Part of a small language model's weights.
Size: 8 layers, width 768, MLP 2048 SwiGLU, 137M parameters.
Training: a variant of Muon for these matrices, 784M tokens, 5983 steps.
Each number is 128 + 24 x the weight over its row's rms, rounded and kept within 0 to 255. Layers, rows and columns count from 0. The size above them is the row's rms in percent of the matrix's.

# layer 4 attention key, 768x768, rms 0.0496, rows 494-526, columns 672-767
size [102 103  99  94 101 100 103 102 103 101 101  99 102 102 102 101 103  96  85  81  81  81  82  88  92  83  91  87  90  92  92  98  97]
[[171 157 131 144 100 132 129 125 140 142  92 109 160  83 129 124 151 171 144 129  90 110 123 154 148 118 139 133 156 126 131 130  90 158 104  83 101 151 152 120 128 177 107 158 156 103 125 110 136 108 119 115  86 158 106 135 116 138  91 156  94 115 139 134 129 122 100 119 138 140 120 126 107 126 154  67 143 136 122 162 107 139  87 131  85 130 122 116  98 133 128 128 121 122  94 118]
 [135 131 149 158 129  91 148 106 140 136 149 114 115 139 127 111 121 148 147 129 139 140  99 155 138 125 108 125 194 140 162 158 137 128 186 130 127  90 146 132 135 121 177 155 137 148 138 148  85  97 138 118  83 114 145 131 115 151 107  92 109 110 126 125 136 133 109 112 143 116 151 119 126 150 120 144 145  82 110 119 139  67 110 149 116 135 109 119 158 124 151 125 136 141 111 141]
 [ 76 130 134 137 105 125 173 147 140 134 133 106 166 130 132 127 165 110 173 100 150 133 138 142 131 145 149  61 119 149 128 140 119 102 127 114 107  95 107 116  90 111 118 158 152 104 135 135  65 130 103 146 122 122 181  89 181 130 158 105 104 156 150 133 155 143 113 143 140 150 186 128 181 148  87 104 170 110 135 134 112  82 113 129 109 142 141 133 124 152 122 112 106 166 102 127]
 [ 97  98 148 125  85 171 120 144 157  79 129 116 151 174 106 153 123 167 127 141 152 100 118 124  96 103 127 106  95 135  54 124 128 165 182 109 145 102 112 162 126 176 112 122  96 121 116 137 130 130 151 140 130 150 111 175 116 125 134 139 101 158 160 134 142 114  46 139 171 130 136 146 162 151 165 156 135 121 103  95 104 139 122 100 100 138 148 125 104 144 106 108 118 140 108  95]
 [141 120 113  89 144 125 145 175 114 153 148 159 133 158 104 150 168 110 151 149 110 127 129 126 118 156 135 108 125 143 118 136 105 106 159 107 123 137 102 124 150 149 125 125 137 164 138 129  60 100 135  82 139 123  80 143 128  73 132 111 110 141 111  96 111 123 166  87 168 125 130 149 114 152 132 116 128 156 156 155 136 159 156 126 125 137 105  90 133 141 147 123 125 140 141 171]
 [151 131 134  99 139 157 117 105 140 135 138 119 136 178 123 129  95 128 106 151 143 114 134 183 160 156 172 156 160  80 133 133  77 153 138 123 138 149 123 109 115  94 146 105 128 142  93 161 168 106  95 128 132 169 146 112  97 139 140 158 109 124 158 110  94 129 110 157  75 163 144 146 116 149 154 210  94 141 117 108 108 149  69 147 121 136  78 118  82 151 132 139 101  65 129 120]
 [111 161 133 136 154  82 157 108 129 173 135 146 137 162 114 126 111 132 150 120  62 124 160 115 146 176 141 126 157 156 152 113 150 136  75 118 146 175 134 118 139 114  98 148 122 132 118 122 120 113 148 116 140 141 149 120 121 111 171 120  96 169 135 112 116 112 127 155 141 165 140 139 146 114 110 119 119 126 176 130 100 136 106  76 172 113 134 192 181 103 163 117 164 110  94 148]
 [126 148 106 134 150 120 147 109 139 164 114 136  91  90 121 125 159  88 140  95 140 177 182 150 118 115 128 125 125 108 138 143 136 149 194 153 116 143 135 154 118 125 113 124 116 123 124 121 118 114 109 114 163 180 125 119 142 162  97 141 129 125 133 140 142 146 101 112  88 125 150 110 171 115 117 146 119 173  98 112 137 139 134 107 157 118 138 121  71 128 147 147 115 111 182  99]
 [127 153 130 106 118 142 165 195 122 115 177  94 137 134 123 142 114  92 103  99 111 124 101  87 157 109 138 136 119 168 122 142 176 128 146 119 145  94  93 126 138 137  67 139 104 175 117  89 136 106 128 123 101  80  98  99 140  80 117 113  98 188 153 137 118 154 157 135 129  52 109 103 123 123 105 134 143 124 110 114 121 141  86 126 108  78 126 146 105 115 162  80 116 124 149 113]
 [ 90 104 120 157 108 116 108 163 103 122 112 125 146 164 143 142 101 137 178 125 143 111 120  93 148 109 136  92 148 145 167 118 155 118 149 112 109 105 141 189 127 128  94 114 147 106 147 143 102 124  93 150 131 125  83 137 158 117 112 148  94 118 128 134 154 164 166  86 163 145 148 147  91 106 189 159 137 138 170 128 141 133 166 154 123 163  67 149 150 105 127  88  85 140 111 124]
 [156 122  99 139 140 147  99 134 121 167 176 125 151 108 121 152 142 125 171 132 146 133 124 153 118 130 100 104 123 163 101 138 135 150 143 137 122 109 107 144 154 161 130  98 121 123 115 106 159 118 184  91 152 144 128 156  85  86 129 126 139 126 143 126 105 121 127 110 128 193 129 132 138 152 129 149 116 126 131 176 164 141 151 141 146 156 120  89 113 149 142  94 126 118 144 110]
 [197 107 133 139 153 128 159 131 114 122 113 140 108 127 114 176 120  90 156 120 112 155  91  81 130 137 177 136 184 154 124 159  99 102  97 122 130 106 117 122  84  46  92 110 121 132 141 107 135 102 104 143 134 147 181 143 145 155 166  96 139 116 142 117 143 126 156 112 149 153 162  82 152 108 166  92 129 157 140 114  87 132 164  94 188  78 128 134 121 107 113 125 189  94 123 133]
 [111  97 124 144 113 137 140 138 111 125  74 125 118 149 151 144 107 122 143 147 115 169 100 119 102 137  98 115 143 121  83 181 134 133  87  86  81 120 125 183 121 123 114 137  91 131 176 140 126 127 103 105 170  83 138 103 137 123  97 138 125 122 139  88  87 113 130 111 136 125 173 126 179 118 112 116 145 111 104 109 120 151 130 131 125 112 101 121 174 115 129 156 126 139 105 138]
 [136 152 169 116  90 117 127 142 156 139 137 150 161 146 121 139  97 146  70 104 110  71 119 133 143 137 131 169 165 143 100 164 114 113  89 141 171  95 159 132 113  97 165  81 125 135 108 145 136 153 141 145 138 143  93 154 138 158  95 150 108 125 146  94 120 166 139 149 123 105 146 153  98 107 134 135 143 146 144 125 134  94 120 121 110 130 154 151 134 104 109 180 132 122 173 105]
 [154 123 146 129 164 137 135  89 122 144 131 139 132 152 142 107  92 146 131 110 112 173 128 128 141 116 126 107  78 143 144 101 110 111 130 104 150 135 120 126 165 125 142 125 100  92 153  73 105 137 157 150 121 116  90 100 157 142 145 132 183 143 109 113  93 111 128 144 129 106 147 120 138  84 109 121 144 128 128  98 131 129 108 132 157 106 122 119 156 145 142 199 152 154 126 111]
 [127 133  82 123 129  93 130 100 120  88 146 125 114 154 135 141 130 112 110 131 142 143 121 139 150 153 150 110 101 107 134 104 171 112 117 177 130 181 163 142 124  47  97 204 182 144  46 119 116 120 167 136 154 130 125  97 149 155 129 129 111 140 142 176 151 113 102 105  96 151 163 113 178 138 129 122 142 179 128  83 186 121 141 142 128 123  78 124 125  96 121 128 106  88 137 123]
 [142 102  72 113 159 139 148 139 139 158  89 143 159 146  70 154 138 175 125 169  94 131 103 115 110 108 133 143 116 146 148 156 135 142 124 105  83  81 117 124 144 125 157 135 130 146 161 111 109 112 114 142 127 133 123 104 120 149 102 155 134 146 117 105 115 122 115 124 121 164 148 148 148  98 127 110 107 105 108 141 123 120  93 118 170 139 103 115 150 123 112 156 127 114  94 158]
 [112 151 167 146  94 148 122 154 175  92 148 112 120 146 160 117 100 135 131 132 126  89  90 136 152 156  89 173 100 131 145 136 122  80 168 133 155 125 130 167  42 117 101 130 141 105 137 128  68 152 116 158 143 175 140 124 132 148 126 110 150 188 128 165 118 109 111 157 145 159 166 135 156 121 130  96 117 133  91 138 140 136 101 130 131 134  98 126 113 157 102  88 115 149 123 111]
 [185 103 156 122 108 124 142 155 134 132 138  74 156 120 163 104 120  95 140 131 123  94 139 140 124 130  91 140 133 115 148  77 148 136 162 118 132 107 127 143 144 121 127 152 120 134 121  93 152 182 121  93 135 135 123  94 119 118 118 130 115 144 145 133 159 122  99 109 105 123 138 145 134 146 154 144 119 137  91 123 149 123  99 109 134 121 118 119  80 150 157 142 157 117 113 163]
 [169  94 136 121 141 143 147  50 146 151 119 118 159  78 116 110 124 170 146 157 116 113 109 111  99 129 187 184 130 123 124 116 134 144 112 134 141 121 130 113 103 117 151 151 138 133 135 131 132 140 148 104 109 108 144 106 121 134 117 102 179 142 114 131 135 159 178 101 127 131 144 124 146 142 141  67 158 173 157 129 127 175 135  91 101 145 140 110 155 149 137  99 159 118 137 154]
 [139 141 156  86 119  94 100 145 144 126 129 128  84 104  81 155 136 178 119 174 125 130 163 162 151 126 158  84 156 138 174 185 128  98 151 143 109 171 105 184  76 148  87 120 126 115 148 129  99 130 113  95 154 106 122 142  99 132 108 150 165 135 140 161 149 126 113 131 126 154 164 116 132  95 149 135 123 118 122 139 111 158 134 122 140 142 121 131 134 149 139 122  68 103 100 131]
 [ 76 123 118 112 111 153 124 116 127 108  93 107 131 140 132  87 112 102 136 110 121 179 141 104 136 151 122 162  92 103 117 127 156 102 108 141 134  92 113 124 122 158 127 146 163 153 148 129 133 128 119 111 161 136  88  93 122 131 199 144 134 108  95 122 187 121 144 106 170 127 178 101  97 125 131 151 101 121 118 120 134 150 133 120 170 167  85 103 129 129 124 134 134  85 124 115]
 [143 200 125 111 117 128 116 110 167 114 151 129  82 139 158 197 109 115 117  90 144 121 117 130 188 137 136 116 125 114 119 137 136 139 153 133 152 147 143 158  75  80  90  97 104 119 153 125 130 149 113  84 136 129 139 122  99 104 127  74 110 152 119 103 101 143 130  80 135  84 131 114 166  84 169 165 147 147 122 127 137 143 144 141 143  95 145 114 128 135 123 137 120 162 126 148]
 [134 112 136 104 131 159 130 113  95 154 141 127 110 147 137  92 123  93 112 121 120 108 116 145 137 112 119 182 155  77 136 156  84  99 127 142 142  76 121 130 114 142 123 146 117 152 139 128 145 129  86 105 165 154 144  87 119 140 100 125 126  94 135 140 137 100 109 124 122 123 101  73  77 153 110 131 133 109 129 149 118 130 118 119 139  95 139 161 113 116 129 142 180 145 191 164]
 [116 103 147  90 126  99 144  77 122 106 143 136 110 111 130 133 123 109 147  85 122 139 155 128 112  97 106 135  82 138 144 151 125 156 128 155 166 145 126 146 120 105 142 156  77 150 154  97  84 151  90 161 148 134 150 127 150 111  97 120 139 109  99 149 101  91 180 144 105 155 111 126  83 109 114 110 125 136  94 132  85 114 146 165 118 100 129 101 137 123 136 154 141 123 144 105]
 [112 148 136 105 114  94 167 176 137 147 113 159 119  87 122 131 125 138 110  81 156 118 132 124 122 145 131 134 130 134 179 138 137 152 125 189 149 121 150 140  95 117 140 120 119 140 181 145 133 115 134 144 157 144 155  87 132 102 134 134 127 105  93 146 132  71 142 145 138 105 110 131 126 121 144 107 143 122 121 162  96 132  76 140 150 109 116 111 128 119 113 120 123 135  87 118]
 [170 102 135 146 142  75 108 115 150 140 101 167 128 145 143 125  92 122 170 112 137 152 134  98 144 131 107 148  82 139 128 164 129  98 122 125 154 177 112 127 138 170 118  91 137 143 148 107 121 117 107 137 178 108 130 101 124 139 134 122 134 120 148 102 117 132 108 126 153 123  51 107 141 172 120  89 163 127 117 143 131  77  94 104  92 143 141 145  73 123 109 130  99 143 100  89]
 [110  99 122 130 121 112 141  80 127 119 178 123 138 171 107 166 140  74 114 155 133 104 158 125 124 141 123  99 131  87  98 158 169 136 101 150 117  98 135 151 112 122 125 131 152 104 126  94 111 104 106 115 176 122 108 119 146 110 157 132 119 114  83  69 132 150 122 133 166 136  67 143 118 120 138 107 112 130 146 114 168 168 124 131 109 126 131 116 124 111  97 146 159  91 128  99]
 [130 117 125 114 137 128  80 146 184 158 103 108  86 106 108 115  83  85  98  87 173 106 134  85 125 115 117 148 124 150 143 133 103 134 120 112 161 105 146 129 139 142 129 143 154 110 125 123 121 128 154 147 135 149 122 114 112 151 100 110 150 115 143 136 123 145  85 142 173 168 153 152 111 122 127 142 126  81  95 121 130 151 105 111 109 123 121 113  94 119  65 109 136 114  83 154]
 [ 90 148 140 117 138  81 149 149 166 128 103 161 119 139 136 172 127 147 101 106 138 137  74 163 117 141 130 109 130 122  94 113 160 104 135 106  98 188 117 137 100 127 119 108 114 152 145 115 121 112 167 150 100 101 122 158 153 141 177 112 150  98 153  99 194 113 154 160  94 135 113 108 115 130 106  84 163 163 124 134 112 108 109 121 121 112 133 134 132 143 142 149 163 139 130  88]
 [122 158 150 151 148 116 120 131 107 101 136 132 130 128 116 135 127 126 133 157 155 110 112  88 130 126 131 125 128 116 138 136 141  95 119 170 109 134 140  97  90  92 138 158 132 162 141 127 138 113  98 160 122  98 134 106 109  95 133 104 134 134 119 119 142 146 124 127 191 166  57 101 117 139 102 136 105 170 131 148  88 112 137 154  82 105  75 137 123 143 134 127 136 115 106 152]
 [140 147 114  95 125 141 157 100  98  99  96 122 151 135 112  72 137 130 158 153 131 122 132 144 122 111 120 134 122 155 103 106 171 129  90 133 139 137 112 153 113 162  95 110 146 104 106 152 124  95 110 126 137 146 110 110 177 124 126 169 142 109  93 177 126 151 123 124 138 107 121 142 135  78 139 136  87 123 163 121 121 114 127 112 110 137  90 128 149 143 130 118 111 129 169 146]
 [ 91 124 141 105 161 122 140 117 119 170 136 170 133 110 120 125 134 151 145 100 128 150 104 151 115 121 123 163 142 121 129 102 130 131 149 135  84 164 141 121 108 167  90 138 165 170 151  86 103 148 113 149 149  96  63 110 116 124 134 151 135 102 159 151 131 161 146  96 132  87  87 110 154 157 157  99 113 174 119 123 138 131 117 101 141 104 116  86 140 159 135 143 142 122 102 115]]